From a checkpoint of a small transformer trained on Wikipedia.
Size: 15 layers, width 320, 10 heads of 32, MLP 1088 SwiGLU, vocabulary 4096, 24.4M parameters.
Architecture: rotary positions, untied embeddings.
Training: a variant of Adam for these matrices, 3181 steps.
Each number is 128 + 24 x the weight over its row's rms, rounded and kept within 0 to 255. Layers, rows and columns count from 0. The size above them is the row's rms in percent of the matrix's.

# layer 2 attention query, 320x320, rms 0.0743, rows 244-254, columns 192-255
size [ 93 134 102 109 133 109 102 118 110 121 101]
[[145 133 162  99 131 167  98 111 126 163 127 103 160 131  96 100 125 162 135 144 143 105  73 159 149 119 162 125 156  98 127 119 129 132 165  79 133 105 110 152 156 159  80 116  98 165  96 120 156 138 162 122 174 142 111 162 107 144 133 104 144  89 112 126]
 [191 132  78 150 116 139 153 123 112 114  84 138 106 117 100 120 102 161  79 123 139 101 148 123 125 159 146 112 132 156 137 111 150 102 111 104 154 125 179 131 145 128  92 130 135 151 152 122  69  93 111 130 122 129 168  95 150 113 116 159 130 152 162 117]
 [129 138  81 135 137 142 150 131 122 106 165 102 120 129 154 132  91 141 104 105 144 149 112 129 119 125 121 103 107 131 129 143 121 110 125 126 148 128  99 120 121 138 154 132 140 160 136 145 133 106 104 129  91 123 113  91 124 188 162 149 125 127 129 112]
 [141 148 135 189 123 124 101 115 108 107 133 163 101 139 116 143  84 153 121 114 149 127 134 118  80 117 130 100 102 127 121 159 149  89 123 152 153 142 184 134 139 170 111 146 147 120 149 137 109 155 113 149 134 114 180 108 158 116  96 174 124 180 130  99]
 [ 88 148 116 106 167 140 119 113 148 175 152  67 148 133 152  94 116 133 175 132 126 124  87 154 110  90 129 108 105 138 135 124 104  95 143 119 118 109  80 114 146 142 110 106 132 138 159 173 151 144 109 135 102 133 112 163 116 155 135  90 127 124 112 103]
 [150 125 124 162 128 127 118 123 119 106 154 150  87 123 108 158  82 150  84 127 156 120 131 137 106 125 103  94 111 122 135 160 126  92 124 153 182 122 174 118  93 145 137 154 165 122 113 131 101 122 111 116 121 150 176  89 150 144 134 174  98 148 140 105]
 [143 146 104 160 121 127 137 129  98 102 156 130 103 126 129 144  94 128 144  96 125 135 124 137 110 100  99 112  78 134 138 168 155  93 111 167 142 140 160 132 125 132 164 137 181 138 140 120 107 150  86 154 141 132 175  97 139 121 136 154 121 170 116 122]
 [114 127 150 106 159 136  72 128 152 147 141 136 181 128 123  98 151 140 159 152 139 107  95 162 125 135 157 140 136  99 130 110 137 124 157 122 107 123 131 139 141 139  76 109  83 109 120 128 159 119 195 135 169 107 121 160 111 125 117  88 131 126 121 107]
 [158 136  84 173 113 123 137 112  73 156 151 105 118 138 136 121  94 150 141 118 156 125 101 146  90 111 129  79  80 145 152 143 144  71 137 120 167  92 134 101 172 162 130  98 169 166 126 162 127 147 109 143  94 152 152 112 134 123 133 145 141 138 123 113]
 [126 154 121 159 102 124 106 141 124 112 128 138  64 112 140 141 128 113 118 113 122 138 170 118  97 142 118 140  79 138 125 136 117 118  94 170 147 151 152 159 141 142 143 162 171 115 171 131 140 160  98 108 128  98 164 117 152 127  73 166 104 169 109 116]
 [140  97 170 103 150 135 133 121 140 124  86 155 164 134  92 127 139 151  94 165 120 117 141 130 156 151 130 124 208 120 107  90 129 141 145  86 133 130 148 124 116 107  98 136  74 103 104 125  90  92 148 124 127 125 125 139 115 119 114 131 129 131 167 138]]
# layer 2 attention key, 320x320, rms 0.0734, rows 244-253, columns 192-255
size [ 97 117 117  93 120 101 100 130 132 122]
[[176 124 124  98 124 105 124  95 166 103 136 113 148 132 158 142 103 129 116 127 113 130 147 146 161 153 120 160 156 133 134 155  94 148 159 121 105  83 174 135 105 109 141 153 109 107 118 119 119 115 140 103  89 154 160  88 111 112 128 152 112 128 130 165]
 [127 121 152 136 156 126 152 132 138 132  85 127 114 138 128 100 127 118 104 130 150 108 148 133 116 100 129  94 130 145 102 139 153  79 131 121 154 128 118  96 145 162 132 126  91  87 141 127 173 106 163 107 138  82 145 131 149 137 125 146 193  77 166 126]
 [167 137 126 132 141 162 101 134  85 141 156 142 128 154  95 139 125 125 150 140 129 163  99 163 155 182 111 109 126 125 142 127  79 136 102 105  92 147 153 170 107  95 161 119 116 130  75 106 130 147 131 137 110 117 104 148 149 125 153 141  88 167 128  95]
 [103 138 118 170 168 147 129 153  76 168 119 137 129  90 108 116 110 172 132 117 135 125 122 117  87 100 167 116 124 124 125 111 184 115 101 115 139 149  93 136 138 175 112 120 123 144 118 115 120 168 113 141 178  93  94 130 155 156 123 121 165 140 115 117]
 [160 117 112 116 136 146 114  98 147 116 170 134 206 121 141 161 128 136 146 124 135 133  99 148 159 175 131 147 147 129  99 132  84 156 139 136 112 121 162 171 103  99 115 115 131 108 107 127 132 122 145 154 104 118 116  96 113 115 127 132  65 117 148 137]
 [127 152 123 170 148 149 121 141  78 185 133 152 121  99  96 114 119 158 144 117 119 118 115 135 122 110 178  99 124 125 118 124 164 101 102 106 133 138 113 131 107 161 122  99 139 161 103 113 113 157 103 128 179  79 108 129 159 158 140 138 170 129  94 113]
 [100 147 126 190 132 120 108 183  88 142 138 122 132 113 103 153 104 137 152 109 124 154 121  90  85  90 158 117 118 129 158 106 152 133 114 137 148 139  96 140 130 135 136 118 135 160 117 119 102 174 108 128 174 138  77 149 157 126 143  95 128 143 134 126]
 [142 137 123 101 141  97 147  97 140 136 142 110 170 114 154 160 120 128 113  97 111 136 117 145 127 125 144 157 154 121  72 129 121 147 129 138 122 124 151 143 102 110 104 155  94 115 143  94 147 121 117 113 125 123 105  79 119 158 101 124 110 147 108 138]
 [133 148 119 183 128 112 130 147 127 117 134 137 144  87 102 135  84  88 177  85 146 131 104 157 122 168 143 146 178 161 138 125 150 134 170 157 165 130 116 140 136 156 164 121 103 119  82 157  98 104 108 132 139 109 135 100 162 120 134 107 131  97 139 139]
 [108 138 107 168 129 153 118 154  82 143 133 145 125 109 121 129 127 153 128 115 117 106 137  99  78  86 156 123 102  97 139 121 171 156 113 147 143 146  85 131 157 166 101 145 166 161 144 132 105 178 129 147 168 128 117 157 144  99 121 139 169 132 106 109]]